Each number is 500 + 40 x the weight over its row's rms, rounded and kept within 0 to 999. Layers, rows and columns count from 0. Numbers have three digits each. The size before them is the row's rms in percent of the matrix's.

# layer 5 MLP down (transposed), 1152x576, rms 0.0986, rows 635-771, columns 544-575
100:481456455566522538514540571500523508480569480534522544539568521479476493543496578536549505487448
113:526410526577436496503515571507564526521431489538557517533464499547476497523470492425470515529486
097:508462407497552513451505493533471517531538614532499515514500531524529426528530480531456492524439
088:536565505482437497499493480489509465474509446625508482479490525508493539461608508504546541487524
099:487476457485528519558522507474576527599486473471530484427482476442468506430439431572457449529455
100:498430529451518516498497450492527537533488437442513510508485513568491513442478496450516507498495
110:527492488529386449547546500491490497457477501471480488576462448467454500478394532353494566498507
101:455458450488525517455529507496426466494528538466580504509482497442470576525513581419502472472430
096:480535536443515523572414458432464423482507482509471612475513478386542533513495544493509541479464
105:433578479552550555503486490537485561540539523520493512500569540464492504532549558494453515511538
098:525452582511519520514496526489454485399503511526458495490484491485381579489502468492518500515451
103:445448500514509441516574412479555488456467488477475438513480460545503504528518533571443563494489
099:466482486553497426510568549415450496475478528539523501520417496484525497528509480470510499522477
091:501553520524526448527562464479435464413453534496525484546542508457506547490483498506583518529512
109:441437613453490514500499401500475541502454544451469513549473511480488528487482438499499514531459
106:484431471470494545542516521512496513441516554436489548546470469469431546496555559479502534533645
113:475498539528533506617553459487476526496503482492504497460520567506538470517533567481537475546512
101:452490519566514480443446452410516497458515516476514480464398491517394499509429533464462530538528
097:517589500518449410553559542519484593513535491417484486451467478484527519467521459485449485523567
096:527494455486513489540517477477494469531449514483468558472605510484471440490567514554476497556484
102:525590515487480450492495454464489458518521507544520506505480505465540510527464568523484510471510
100:458569533532489525546517520567550420514447494540533417444488458423366575492493493527562447470481
100:563486548506427516481476482531476540522471514540537435507476456512483489467455462478476540516505
084:508571500574476531452534563580478491535534470527559462477546605455489528436552483547513484490515
096:505541584483538505475511438559521489450575487532526504525489499460468538515461504552527450419486
082:503502469544498454492516564556527468561554525500448502524470558504508435540586500532501544508485
105:510460510582484517491535494530481522553539449493503435466514537457436528521531565501542448494525
100:460535522442529510508498489508491476531461555523487517442514451475555544494487533496490536497487
091:456541465512525490493546451554452528432480538432496574517475466474514508533476547542470482524481
100:497475497533510480513545553479503484481486476502478534596461536523506434504501449406476452502483
097:467550494495517497509511460502467425505488487487397549601513474530569459491512466470482470487558
102:499431453514523510436532520501567384482492440475528537456552530535488439489479451473470580520518
101:556503504545470528576524519497530503471516508502472502446528504491551485516558477526482482537595
099:432383566493492500448530552503459460489522506548484537463444537497542487490548562554488406465480
107:467524541524522584500365473411481503521550499448512556519522523553490461580503533490507533488499
102:484482498519572504437462449553518461520448483458494457472481559549525533479465461452517470469552
110:449477523471505502559476479489512534544519534521501509483531476560512496576499481490531492482492
096:528514503540496584510528477583504494483532501417430506484549564512556511431499465459502491504431
110:456473456540482518494515542531543524558506438574558527512422555491534546547529463554478459487537
097:478512481545464434487599486514483494486442520548481484432524467453548450499520529481502441462503
097:419446553501564475522453528443476540419578486595461537440455513469479450475522539499513476465475
090:508488547524487469515455464456511477452539569445496514516443487571525524451546489422496497547533
094:455564535492487452499533479491497554416480560492535473491450497501527497533477454502555498500449
099:547503551498459541466495521457481594499498556524574525460474584474538421447454472547511537547493
091:517501484472425503450484454419469545505463552490534492433504564546515527469516539499492495517487
101:537460557491531492451511506536472476569461462481504445575497484539467510550471509516487492595487
101:501485500459437526504516520505448500497471457484592523551462457497540580472501534468541554462518
101:505489444494494553509474547463487490533540442458508532476592389455469506494530552529450541546505
093:540518545570507520484551521527504526561568515441510477504494480496506473421448442461467513496482
104:534581520525514535530505506585428606459495533497466504480524465501430540511528520476408540491468
092:453391526517531452444466476529448573525473482485535523514479489508522559499423482471504485469466
097:587501531467513496447449454518474487545553527484443530490500521534528522500557545527400498531520
106:532511493501452483500520509458433475415404471484457455518477434517466546486436498475498527615495
096:459508462542466533525585511525449466544482533542484430473491512500508481458530518475548497492451
102:462497514509529589482472553498514503496438434557498553417519465471552454533531596504475511424486
087:570437528486455451505481471462528496573495516514615492524493588561519539395489451520560500560460
099:548449481523457481416466532517545554534495536542518458538472488528520493461497537575448437468507
107:557499466457478522463483496482505534499492431440471500465510540521418468517565508498504461444480
103:467366457457547506456523432501502529532482506461497447524499495477521517549483499505504526467489
098:498461537538456451471549422544553480425414535510470503434512484439507477483518464455470434469512
102:479539572494522456542479480556465494498559503448470468525442500543460461493511494473505485503481
101:443453524540521509489463521481568524536482506539456495569511528515409576521460519537479519481479
101:486521495429488538419487514517515550480567488540519491584494448545536531479481507501508526439497
102:553504442494518524555503569524538467491487494526533492453456503493498468487466497406417458484379
072:485530493539556508466544513510545496514481514550438492510465468460490541595453533466477536500406
095:537516437507509461468464464486560418464500465539507469618510522486455511523450471481518440535484
101:485527574537562482490507421469489489502493544551508523571489468541477518541495490586495443516454
091:540553483470507505488467493473496499469554584507580516476494509579553487465466524466520454505526
101:561548560444439485451393573487501508512518458441504536428470508460533500489415476440570473555405
099:505455531541500539525540470543509469513480513533491469454519492489518468476550506483506522569482
096:502546528513513480587510453524394441597483506532546392498506484467484510465459424592458451498457
086:506456452511505447555506503427524567544544452419469492481525479495430553542566398569472510505497
071:463539511513542505482461468443532500507550504533463457554601486535498472509547499520510511516544
101:435511485516592419538504498510564531508514455477513499450486564531461487552509523528528501492514
105:490427443498518551558445492508528478528552509566487523436445504435450487498445511518497566494510
097:494535453515482585431504495472544581523557519598532522487570560472498504445548424535520477516488
100:526566472447540512508510545507518517474475454494490547467525523456499528494535523501454499446504
083:528528554551448484539478545500441463514544521468472488520508529494539538427497435534493514508505
099:601498541548486526533429438493505529441510439488537554495568518498492477547472508476527517488485
101:516482545518529474554474548409522571453515516451531491573494470432506517485523437600530501449569
102:453524537571534409476544491482526435500466459472503466494524496493512525492464506513536513435510
107:482548546535454517528446547508507503513478487450484446471458504505566579445483483510495525508529
083:482402470607482513523462493456504435509480483455515444455491452497528507490548543531458552445445
102:470496487491483451499551552561514441501550405480489548504475482507478494579558580484507525496525
102:425451496446468501461551569494501562445510463559546536508517493526517501529554514493490484546505
105:504497567435464447505490505540509524569515460468538469445496507522549495509547493560480501485419
102:430552511452473506552523470498474544508460475447491496540564454471539492492485495495465441405502
108:499541514522532531493540490541551544505467497493470554557474421517396481548494504540500548502529
108:479547439460513550598429498546520552448530487470577439499489473506500512535472584524429521520545
104:528559491524488587451498434480495518463500531504523444537494502490600508518447517489494477494503
093:487587462486477581499425507548515467483572579492514516527527515505434552455506488490488517510491
103:462548528500560534518457465476515571486481489477486410466443501489495534515544516540562487486422
110:595512483531499428540490553508453441484526515523455509449460485520465468540573519571499496501562
099:500526510534508495501464519549541407569452532553541500572483520476471518464529495420451545497520
104:552483448472503434538444555525435577456568465464475468533481523512531557500491540497518483498516
104:506497504581488486496484464569487472511603486546490470548575517535461597577533495515458463547454
097:513512484450518556483526501463471483500485538487497445502546482520564486465575499506493468482616
105:542587431482536462489512558462454510499515440490512545426492513467513478505501485511551549471496
104:522507512542558457562524479504508503431583476449489463465487444531538455519489469549497514463525
100:540464495542474537457473509502531478617473622448454444527526474506476506455544483545476538506512
102:419534428476492463466578480470609495536444480583431487521494430533520422515572506397497501544539
100:468455519435510501479450520470478462537553506492549460538458474511557533468462503562469415443497
099:491529575516420459517525476460471444505562508506413525475563500405520453548516463540497594453503
106:556480444553500516492513486491500526451508496397542457518542547525550502568450508495488553517531
098:517613510510489459427492527436467472404421547548484521516443490495533488457504504578504485500473
095:513439512442447479506548505521515432537463503485479479554488537541536459416506466512544537560515
098:503526499554507503546460483417501549490531443506497430454542518529508586528549507497489560507500
096:475459534506414470515528453549475508552601535535527486550515475462567532435463498495523464524445
111:500472488450484477489542497457544472547463543448552471527457516484491516394530514447530482505525
094:474519590524521445501452509515548420571553466486498497493507501514440505431449468448536496523472
101:488478538543532491501463490507593435556478538497527489496515496485511461478538492463512483458514
106:527471491527483453457516418512494518456524524493478536434519499567499528479513508463471471483511
103:498524485468499508534497524487426589461490479428432570478461505434437460518445514565482511537459
098:509453435510437457568454479573478481542490556495519478495516457427520497515552509528477470433494
110:441478478565460510445365453509425546537562425529473475512456547540529559534460528512497493486496
104:455517471504489485467506515527539483542486489584523537484533622507441470541470509470449522484531
096:531509469545522546521533520455478479536527483468424422597547465483499534582475515581428485448486
049:492540510466547469553470538485475502496461577458518550423456359469513504514477523501421519456474
093:459522499550564470484512496480489577634499529514502568582544477580492524447472505533544503505551
108:502449590533366473548534522505450451451522526549467479427505586471524531451487509463550503451485
104:561479561528512507496458514521443496503490425555494490453497483461470484458491408458490445556476
106:486534493567461557471475553495554489504600478587492535503567519454485500551480464478549403527419
091:530536469515446459455502515494483463490501523464528543505567460483510500498492470487465521524416
086:416529454563493450428582520469472511513446516445505501459499432491508476504538530444468482486444
098:466558525508603452529552499452498533551506571521458465500495512505526493433472493476521466614468
094:494540453510467489527554482499518534554551470530564547516440528483468474535531477478555442481484
104:485540599488447484436423460483592546449565561491538508437518493558456515419446465464505553474524
095:478501529538492494457463406488456445472435487462541535453472579489467465471539538488489488537480
106:480456485548516481478559477509472478553524484486495524508466442494465497457418535570499477528569
093:508523510530510523463502452489593510541545548497524498473466525464415507511487559471451525520489
104:509474481441423473486481517544509516525582407513497495497433519494451482540512484470508502498555
104:476545452507466474441523463500471491551498475474508493575578470526487435507504553531448513550514
098:445474430460484466505523463512574510468491529515445433459403498515451460494444505476456506453466
107:434489564506421515509522466501549513518543487486583526441543476490488469504526470541560524546522
094:421464474477573524504509516526556462571457483542432511480441516512541467507535491452452402440444
101:514419513526454497421456523524503492494501471537471519501529491499520456525505516546474470567514
102:529475573526551491526546462498432497467398515502537524493510469509463436498506533467530473514532
# layer 5 MLP gate, 1152x576, rms 0.0967, rows 636-772, columns 544-575
109:415571522424467532518501489511507507411508534478499464493466499526473474528430485535476554500517
097:548450477475432489473500527485456560502487531569392466508394484603468477546571505548499480495551
090:490496506527458526547516526590461602536495392482492573501514534439519499475539511561560516498491
090:497441503508444436513505533485494509491435510496461486504520508492511486525452529482476489459455
096:477484510539445494481549434517496516485464468443490492418472402490505440453554562567445488510460
111:455535553500494479551564571463481535490500498450488438491463519451509481473465505489483492476550
101:537426451578518475508526512474494481560472507554522497529548481490483516453497426543430448494424
091:510512534438509542436508503523531486500543507489545468505568474503482445521617436506470389534519
115:474532487478481457489496474456530529512508500414532468533533505446482482457493456511464456398510
094:542503494505544468532506503499498546497516437428446531486487529524456498457553523516530501464479
102:502452557446519523490492482475474488547520499564527447502490451473518530489491460512491486498600
095:499603520541471541521468521409451468547422435498520510560542506509433463583566534468532552487507
095:545488474521563583519520529501550461453463486564516469494512497484592470504461432536495440469463
101:487519498458480484592547499452455505551460483521450535458531545488502508553481487533473433495500
106:503470556481471518523528470460443499485497483508530513521485456475517502559553481478438501407520
106:508549394511532498544560478427534495442514572440459506592518464411454514491543489450483515436555
100:504436438514435500507476463468485468475510469503449497481510483415523494475460566436458488534501
107:530491484461575471553500552557500535494537488449431524506478467471466508526516508475478574482476
095:555477455501481503496557509488491546544452492492497418501479535430455517511534545536495426466517
101:455556479506409446485535522537485460446529484473438440479417545430596458530444514501505456491395
102:519470483563510504525489528488497567535534511424483517519447499520520413518490482485510398435496
095:507491601432429518533530509486451467487447465509457437443598527598494562487516433576506466558498
088:466490509485435494486523478499510469566507491497549543490543474508524517468524506524506493518516
096:512494544516550487489525525437511453481445506483433512511478524519433520558486432512499428526541
092:542444479526554535501511523536508503577602481513490503544470523483494467533538383492498487455517
098:510500495480550479529486568546452444425445445442402512421550535472539534514468484473471513471462
110:490499505505521460563470486524453503451515488499542527404475523513503475442554553478507462471539
094:559515515451552473579415500486471521526450466433458477516495588457487532465542518546401486547490
102:516458457436488486494452452521508495470524503502468518422557474540493528493484446529507484545481
102:476562464486440469512472547522570539496416499505515485499464481442482431520454534453514465470521
102:544392536509481420522500536397528496545500532539534500471496480545465509496464477537560562449493
098:471549579545494493519505406451462525528537516490409560496470550540495498469480498495460532499527
099:484560547498506468562465451438458454562608484615517513557539465486517605504496436542487481458597
115:407484514519447540511529549571466510498554519451521530517468562488470570523487511496493528404502
104:511568459525462511460451480507432413474534445558463509489503532479492447548499465507474503473509
103:553458551515529581463523472440530494559439456499557560541453514547464472493476409567493500544454
091:458523534566497494431512587510515481416494428494514538582482440509518499503459486430410514513499
100:477551432533544537505544490557512446504438538493481541483485516495525416482511507548465585460447
092:523443499517469482501540493497487480470582495549513498517455481470535512473371572492497569451512
100:526492463496504527499531535493548494525425390477486461505510535476514481514490526495475488460512
095:479507507423546520482514503521498535545553503491526469500487479483467519511504466505495491529494
090:533480531520482560564503430515516495574475489507469479577466461569560540484515475627513439497546
093:468464532468573500586522414495523487465464516498528531436484536483488444522469443526485511431424
094:449448552401495513545540522482422555460538508496602586533515409472375445543525527503514527432447
096:494487468575548467492515458484478484523526446508507574447512498500522522520454508530566536567477
099:539510519429526431467453461485462496458583502511476482540492492421459487475455540424442507454452
093:524430458523457477479537511498498456526530523534535448561492436490494543557491437546480504507498
098:517458501591523462445501498436467513448508407499499520473468462508489482529477429446543535569523
098:509520536496479509499480468431494486481490474573515496546457569415452485511431479471547452467603
096:499482521527519464456520451411519529511475418485531522402471493522461462516437493429492607513452
091:501511511438512523497447528472564555487415486522486472409532422500490491504472407496449550440544
106:546506524493489553465507445482441463514562449516519510436573506533532474538508511459511433524465
105:520505537533492513471456507540493515451510502504439477458521509418485448528548538533486552523455
099:527519573438482474476463437499474491467591544599435533441504530470526512466542487564510543479482
091:486549516492461484512539531530484524431509437447516492554524433454502493601547541511475501472493
102:512489516489525525577554456434470501576497465504540436463459536469530481558541503410493488535469
107:475544491519470493531504501509524507469563464555434563497476500531538478510521412548448478542458
098:460480520454543517488547505477443487517483511498482493458529499415528500503558529518445555501396
095:461563519464541517449525418478505482507485472502467440466520537583514542463485494472526515497506
090:501497461526448470483547504549569497492527504501455425504503447487454528489454538484559472415536
096:519493571541516443486546457488513497503488451580456404442534438495465536495416504499488425468547
095:519542511488543502484590504425562538491502532545436559492528500412417546507510570553531563504456
112:513479546544542584510534474498485526508468588477468477477503446539554492500503511544531476534426
086:479504483453433379506500541518493510532477463517500479483589423451528510538535517599492419528545
098:495547483490522447490587546528574488469518540472458512496497453513522441554494428534526442483539
097:440554515516553544595548477517466508486507470514468538480497468520441438501499421500562457449463
109:542527536483474534507535542519540450522499491481464508532461537412457518489454559517501485520451
092:517502523509507479499515476490488518479535518508504512442486453450468547565417531481505558477431
095:503568494560460451496508504484435437484512472520499542559564545536548502512536463450486478541495
108:512468504521536507524545470531488547497483493504488577514564465520532551544478503509493499495480
086:544480555461515541514465511459510523541501563493518540591448519470438467466481531504481468456480
084:521457541509442566437492523490523565528510572532509526533464555621483531616501486487479505464498
111:503494512536516556540517499543538510439485549527517515532506538492546551540462481499509421446534
104:452469532529519528538523478544527445561427522491548465473520496531467518545518508458486505521508
099:542506531427561495456486497515532442522506553477484513558453506504485505576474480533478458540616
103:504505519450507494480562493522451418450494469567562509516467520448504448544501511441581538546466
086:566471482456516477540510570480546460522484486563531562478532509501451449473513501513566514498466
096:478465455492496511448491502513556487485539479482494504506491519523523463538479500451511491502496
096:478519534413448548467508517480538570562556483487456560501539536508486424596571567566541500428510
097:541525532464523533433420546463460503527450481560566475470479506528510531549412523443526589504569
100:451518516501552522508429489445500516467536527475524458562591507501475466500533566518500561581501
099:474487479516462572551571499472534465470405504497488528405466467552558541512523474530461474444399
099:455508527504505486533509503520438511485578467464499477542442583490475512532457451454506505424437
097:489498611455462473455518512611509486476497498475507512474491560520483409532535440456543501542424
106:507496558483434531487496508456546506521511552485489434548525498498477492498502505444490503538544
098:471511523510509462483512500471468529513505535521540523504522475509497536505579492545548497478527
103:418460502587522494500478517483398526530456471431568502432527467472518486437558491534529488502501
111:442485495508469465435484472437532514485554453519533585526482423467462546552460523433473531526495
101:475467588491495471522562479523461479501465521495526534439526483517538490540441418543528566446472
085:413485542563457484455496459449471472492493466501524493512517518426447544472554515500504495449492
105:502525492457469457485482469509472533510479439449531449516510445464527450484505499472561479597529
109:486572495509554491404523433482474558483532511461530513462584541556462501513509540415521445480434
104:507538537534458536526504476565475461554499498542482568429535466531458535474534490539443454497491
093:512485541496487478554480571482522521496500468488468525434486544529537486485556533502501490499499
108:461458533475509443496458518472459497544562536504524447446573499502448610525462549503453520503508
099:494546514549574402484475523425503475480547496451523513493536449500420476541547545516413519520486
113:525542487534546541492575495543517447475513469556445493521410543538499465500519495623465521522515
105:460519493529500566493540523555392486446506502437488496509539540514530552522516424546495507507580
100:578529540524482426521505482476540504523492526522505516500508540527533496473504485550528473477540
109:542574538533515521457514562529507555454436513423479467549575513483517456511503437506439515454508
098:452577473539532515467456480561496534466477520433542500541459564473500423518525446512447529499538
090:483482478533481463493459501524483458442522493449519484474527556470507504493496496532496500447481
099:555565482568523461562473423527466470460504556428521542506508496483509462477553399554441490554506
096:516507482557471492496584525508517519502459471526576517506510493453450492523513447471472528499490
098:515494515447523475526471532537492558513497513593454499499455528518504514496507473568545478530504
098:431470540478506536497483513500477484522549552490490511507511560531543524501555487512536524493469
092:508488521471484448533493491449508490486432497558538508478492495502462524557493508461401533474480
108:418526482545485496430429508490489474482502568529562467565508518504460496455519547389494487495520
096:556495556478526520499507457466513570478539526517447524499474539435441494522506501502553476585414
105:479534495439491499478463547470521531487523432485457561437463454485509548483419469528494513541489
097:486512522518487555539565520504540456460491473526442487445547499480461505536514435476454620537494
102:466463532519566470580494503462515489488503526553461462481506488531486587507459521484485528502532
092:561532488436480467478426506520583486468523443458481500512430512454473483500525513479525518578489
106:417510501474531479462537493460475511462506485515541441512577413418496514576486532525414480536545
094:514570521486458577488537488478464473533467549410475550524456481488426583520441501551537518497542
107:496415465460483524536538488494567509469477423511553518466438571464506500497482572478472526420452
079:616510474498486496500489467607533540483530560455491477518515609436449462466485501446533566566498
094:478474502455489494618465438496568511448414473528448519476483543547496484471475442475413483544513
112:518505531521446478499452461477460501499507461489535494473510466499508405491556469487476448480505
095:480507515512513462476485470426553477475411517508515504476553490483559486502503495498478508567449
102:546455500447498477471481475462452567565470485512468475522466509491501530527560441466446530429582
099:512452499486544467478624451535532485487549473514492471458444465459398494463416389425551478451449
093:472510525466522516568506556485472436537520476362514498526480594508525446565528503543435534504491
106:473473547497498488541512457555548491477594460548544496484491437490450474550501455500511547550538
104:458507512505495453500499416471442516425589492534562464559499462458477490488485528474509524498535
104:557569546587479495520490457478525584515529506497519496469579556480427487495515491490488401551518
094:507544555421506450543572545523528505439536524506552487517476502492514486540539519481567539481473
094:500464578458631494449613484464555512564432523567490463463520464427533551485476470498493448493568
092:514470530451510511450537554438438521483438484542432581508505457460578523536610525591532494509436
102:420499491490536474524540475482501511504450503452462488504538516443490508469579529547500506416500
101:521463478489520536508554446531461593514529493505493509455432549469513501516448505427480452516566
095:529423526470466450428482533596472499443503461494513518416534464500533452539514459522523477524496
100:526529484451446544507503441468466532473490491510452588486527516463489496516481483524517467517467
092:484452495538449435441487510499486499533518498579443565544505483471499516482525457491444479568457
089:483523444484557503463518616516557501514498472465498406498468506486493456575422462442509518514513
096:555535460513507512477504526555449474475522431497505488485455537497537521497507479548521511422518
097:463551422416538443456489532513515470480533505521511462536522377404535495419512446450500524552493
# layer 5 MLP up, 1152x576, rms 0.104, rows 636-772, columns 544-575
123:493498522522423478453528475488550554451460563548514483598529444512463484483432576540528537476482
091:502495489550517468486506511384526554563515544483453515503491444497509531467481512512532532496485
095:476482532533522462527555504471500494501436444432409498455416479506616522606501467400478483472441
096:513518460514525537513434552559522483515481509424498503520490526531505491491507521453447542617505
093:546594508544607462438525513492534502462515496532520469487530531493516508483528462520497524490508
126:430525442522503496473457458451427447481471495513433517479522523490485561471565487462481472506507
095:450531466549545508579472531570566455526571527466495578472485577533578513504461412528531476551463
099:459501502522445458498482469487536535444542475482534452524462471450515550540499499471468481472474
117:474419567499545459563467489498521541545524441531507525515563528457442411483427540463500506528467
095:497482498551484558461528492526494526523478455485483533482509526605508469544513447549545460537524
097:550491504484502496488430446492547516456494507562461465464493559497509559542512498496521544537506
097:546545563520496515492501469498502471526479511574563504519514470493493523434487445509535542520485
096:510516477513553501471537506458524539523474540585456503498490504488498479574430541414485540433473
100:503487513556509454501569470467487468485471517581452547477469551458515511514526484505541512515514
108:488424512493486502573543466611497500482484506514491512476489478529483558575514463566456504471560
108:467521403533545464505484476539511434511467417549502513569488448496489511462518543471513519491571
102:537510554418482463527481557554478450484540454550507519467564469468542506462549478529522570511512
101:518518468502533527505464462491447509501454454569480467568445461516467482485478505431398468543524
094:529505578497529530576462549499494526496467468481521479467452503525543455480481519496589473512474
103:553528457500484443471536485549535509442457523490544535422637470519442532470487443583481515498473
092:465482504484455483533513547484474495476380469484531501532469463586562450503526446518429473500522
091:468451507529505500553443527503514527523494494533568538517500469536522522452457511499496494559614
090:494487508492526424518467523431482527456431514414513494457456433548536516525522480404470469523467
094:471478516537509595458482524463544510408461462468582480453478470469501463516436541529527513427455
090:460521504430468515444446515498487527547463410469567561512517512477468567454490505488583518469496
099:462519529521511563466534463494480501415497573521490421501432541510540455537531490537508481528523
107:462482455529447559534509476537499531477535480506476509516532556464509485472468485484499518453511
097:433504481505506519492460395540477491482447494500529543524516530589472479493484489524539494520494
095:496480456476536558601518503547407495484499433481513516458459503502491511451496465497519469556536
099:470518530492425489430422527598492474488484471493487507497520505574592467522476512465462503460508
098:469478479462527398565491533509572459506507550496486524490612436498460521562441477548547485477444
101:452539482494455451516530506525496444440471419445559522528526461492512586493551499547499470518470
101:471539508536538499482520457509512541370518550478485427506512468540558487478525498505464547490528
124:432543421523461486463529471443467499443431480542495518477484480545463529491483485522538471451520
105:495498457511479464541588482547545426473473512565516534523492518534494512433478498466493501574527
101:479541541507516453457490448501480456513481512470416489491450469452449477396537515463407509513514
103:613512475514527594475527506470483522556472494528537480489518480503492505434487502495583523474504
106:480475492516501562464450491475444543530534495510507534468475584525481474506526454427504478557457
093:537512430487560542494453498534433580520525523446510495547439511502526503518475499484486420514490
099:525564427487496486464476519513470494536497492503436472501458474493545528526484499496486533478511
106:496441538593483535507470467535484475443468467476530542440484483542501561465539562559486459520524
094:522468500489516474478527483423464478535455460448564492351602461565439494480519538596502494507395
092:493541532484506531413583495518513509528544444533402444447595478588456583523476476493412488531531
096:503505516526484506451530562522462402445486480559590448458488434442565453518432465540557460415439
101:540448447506514533468451486521475439438458491535523592450485495499515583550503479526515417504560
102:537526529537492462477488585520513490440430462464396447496537477479495536545559487513514573484533
099:561470495516498517535508485498483577470467456553463593452541539421517432454535499495507500444497
095:543577510482529488473621565471469498590498482581460481522425550447533476506498515490528479503508
097:517453462576450494508523554496517443487497494521501434498526547504569468464520555509535532493508
093:534555425454490472509511478580476534561463490461531481429469559507471536561519505492544453512568
093:506518544464521496397511485452495452488430437513502522444572504472526444553493480468454525434444
099:458512493551508501519450518572532476506458565543470531524510601479465481501591502599492458515481
107:443522546470516480533515474517478546439515537539526499467467427569519510529522536506496520528428
105:475517457438506468534524505529553480579469536502483398488408463474464449487479482503535533543519
089:469564433443501477500414516486498507438440462502448447548486475463548466578499555428459518505491
105:456526457495460532503497599482432525552557485469449442465481468448530437503420505466560464606535
105:482561473492545511555458482528559527548507458487537431558500540467544570482550491460488531513420
093:465534518507521504547479531548509536502505478485465491419479455580529500539520524540550459460493
097:525440461526441497446552557521506547473486524508443504555424503486547561550514567453510457498539
091:530407546478480483566537595460561519477458522466522457431538499503473495526505454549551500447477
099:546449588488423429399589523548491527503587505523543527457502443495506475479506495464505493492489
099:458489514506535492475536492477463489505555533544555491463491594490525512463500563492511547527479
105:493509496514500492503556490465466516555576532561465467562453544480554514434510536505585476472497
070:461577528511514550523547495470526522481509529537484494512444481499488567500438533498514543424465
091:466475521501516514581532539519414556480410505497526551463465556530528492543485466406481451462565
097:581491433569510566534474542562497491488509465468527529568542414501471560517486480506444499529525
098:509550544491435442541516531501492564521562528508528608463464550496463484438525506515558456503458
097:514407475443506537471452496458494550539437465437463565515551532512492511504535517558502427499497
100:539566446483458461551495522452524500492532532468482448533481513514550476538506528530437523566501
107:394530547484547489513506474541456557503588516555470522441495459499507478477531492488528518465482
084:522459534565438534528471493530486508454478502528513456487492533527523453501591495481520562537603
095:508524511521511457493534523491529519531492476439485496532504516515472533465503439476482566459508
110:487471410472513495496514493472458527513555436509526510502464505503487455430476544482506540532469
103:559436443575500528498505528511544511519508525469461508503526482515554535568568488479555449557484
100:481447515461489584479512523471469385491441437454428560458513495471539474548501506499525584492479
100:473525498504502441551523459538504586515472480447487535441515520561476483486464493515523414482432
093:448480499495469554543485472540500577499468460575457478450486463526499495530507484506506500504493
099:478485484486450502549493556488497601518521472505513499453442484527509467517522499541540440484498
101:452557501450468451465518499466561496472474464525503519493473481515470386554566597485518466478438
105:494517501480491518485422538530573456568488500535531502510459502485504532442445524451502545379521
100:466492550473486547557481533530534443472525469485454551487558574490493458515420499516454528442554
095:483585521474567450530543541514546490415445567537521542482475590452410501529513504460541464516482
099:569421495522499431521543433526487528514448505485464540480502459501620522459546493527424491469546
095:493441505522554461436422426460523518558541470507477511499466547493458526511552517534482504524524
098:457509491517590432529464543475477440520505467525506528510492508514567475552569459506474490503525
096:474520518457533492499473471514448477496465452490618496476489500474368454497486545507526497463467
102:512467499542501510575544461492498481589460455414627511546501498514429482455555469469539470505453
115:458530492446570471468582601549563495516510500583624511534542528490535470491516520511475490436519
099:492534432570480536455477560513517483431439443534405535489527548522518492465521526489492456494428
090:504419504540492526461494381433578509467511479520498446483459465409510514489436537462551505561507
110:481448523473484451520523525503524515431473515468485533394515472437470454420398470459476522518527
111:457517538573443455523514532526442441459520459568542423583414543454525563528420514484539508395549
095:556475553480479605538490530542384489449494561476524526449481562506410546517463459494531444503546
101:431502498582513515563535484545447493494541537559471560566512516541495566460517395509471484458517
103:479584521531544512502475524516448486502554556507508503458548422522440471496512462575475505512480
097:496538590443432479438485499555576516541529504499481519520508503451534581561525469448477431525464
100:403437469514500485541465425526516483471471457458509503439543421482483532547529455445448486564508
098:515500563449504533444539417467500581525525541510532560449511481438510508515477500489525448558466
096:491524472605421442548512522568447574479570480529484504492526482552471496481531527583473427475506
110:537484505529529442453514560554523535534480534440464504469547482398510519521563446452493479489477
094:479509539466497489475446534465497499468493537453516497461524512483526467554540491487476518559530
092:511480490483515531510534474512472516467466492507507496507503421496456516498531567517569495533524
101:484479490539540502486521496494514604525417432540448492436483505500509488495519526512518489415515
095:488535465461554474505518437534563513502423495512594482451482459528536482489478479473488531440465
095:442512409482612490433501450500463494463458471492517486476545443447501540489495558430496491473498
094:540449557482488520443504479523511511480486586493545478499468592600478582547511525564530514446551
092:556510459522479569550545483488548442537453369496414440497525536459562490524447468520536507455553
114:519548544519463441463560469485480509517541370423515457539502470427512546541455507520421498474574
089:476487485446527368495509582494507568445503531516506515523518480381512525474506469546536428486494
106:551557451466526521548522476484537578531444441461482439498510531443494544455488536466415495458485
095:540546531481403534521537466470500508461505503495476567489494545463500498529500417488486582538483
100:494476516491510500549497532481463543462497535481486513475548501506423531525457507553498506504483
098:532519516420370482485475480510520493480482452503484534457463507442468492467483487517526477534496
109:497472571522507515484480472526446556514477593543473563463543462512412488527486498417497458487479
096:496519482486475523512481532490427407474481529551511548463474480496591449452535439439479540460467
117:462508538530506502499474495477469492522531556539539452465532504484519524503503489496511556628483
086:567445511471565540524470501504531483514491554522534507566481614531556435426532570488591538548531
095:454493421488568506472500448485468494531479544582550561533498522460552480502501570481500469455465
106:482576498480567443462410491535524489526487484493560458528556453501521469512520516502451569543507
102:499534464516582452496500451489467491452484545542509575544525586487501479509533546470402544444532
102:530516524464453474517521476525461448511486537495450503418491558512443492508546527509532483565524
098:505505464479494518528463491518547515469494511524526572479458484459483455474550535517427575591565
094:541543543491416495482525525489485497489486520593551459483490502464515571421443552448588525500514
111:464498488493480473545520485476463502503516553572516476465539536484531529464519494488512512466475
107:505416490467517532377527538452495449449437483494495541436457489544540521515455469562436518488545
105:483515464564518470547573526537458502502561505523487505415536540555503512440544498439483477457500
098:503519513516553474526455551548503549548462512521504451502510498545468479464486499486521523535534
099:515553446571429453488467513541537523478651544475552536471463479481498536502520571551502511570501
094:566476512378613464460545592485397493543438503561567510503508470504540519452556585475514454520562
099:525501527504519507500557475437467442550461522530500478500541474459566492527526587474515505468488
094:405494464488505406503481480551457514551550508498521399518507529535396500549551498523483519521528
092:529502492533433509499464451477523541497493532414566431439531502523435430541498431461537493515469
099:448564526481500490459506489495513578494451516410450484472458529480485478447511497556550437472473
094:508589525475541487490458480495479422544546534518438539516571485427417471537519559556487459560536
094:482489522484485494566532535438445450490490527419504517482434425498503436429522474530611547477464
094:553567475498520519493518479449585474460581502533448518526540486442479535460524595519557576484419
096:472511519539528479494461477477534570534520536519503459432489697529488489506514528556523489508566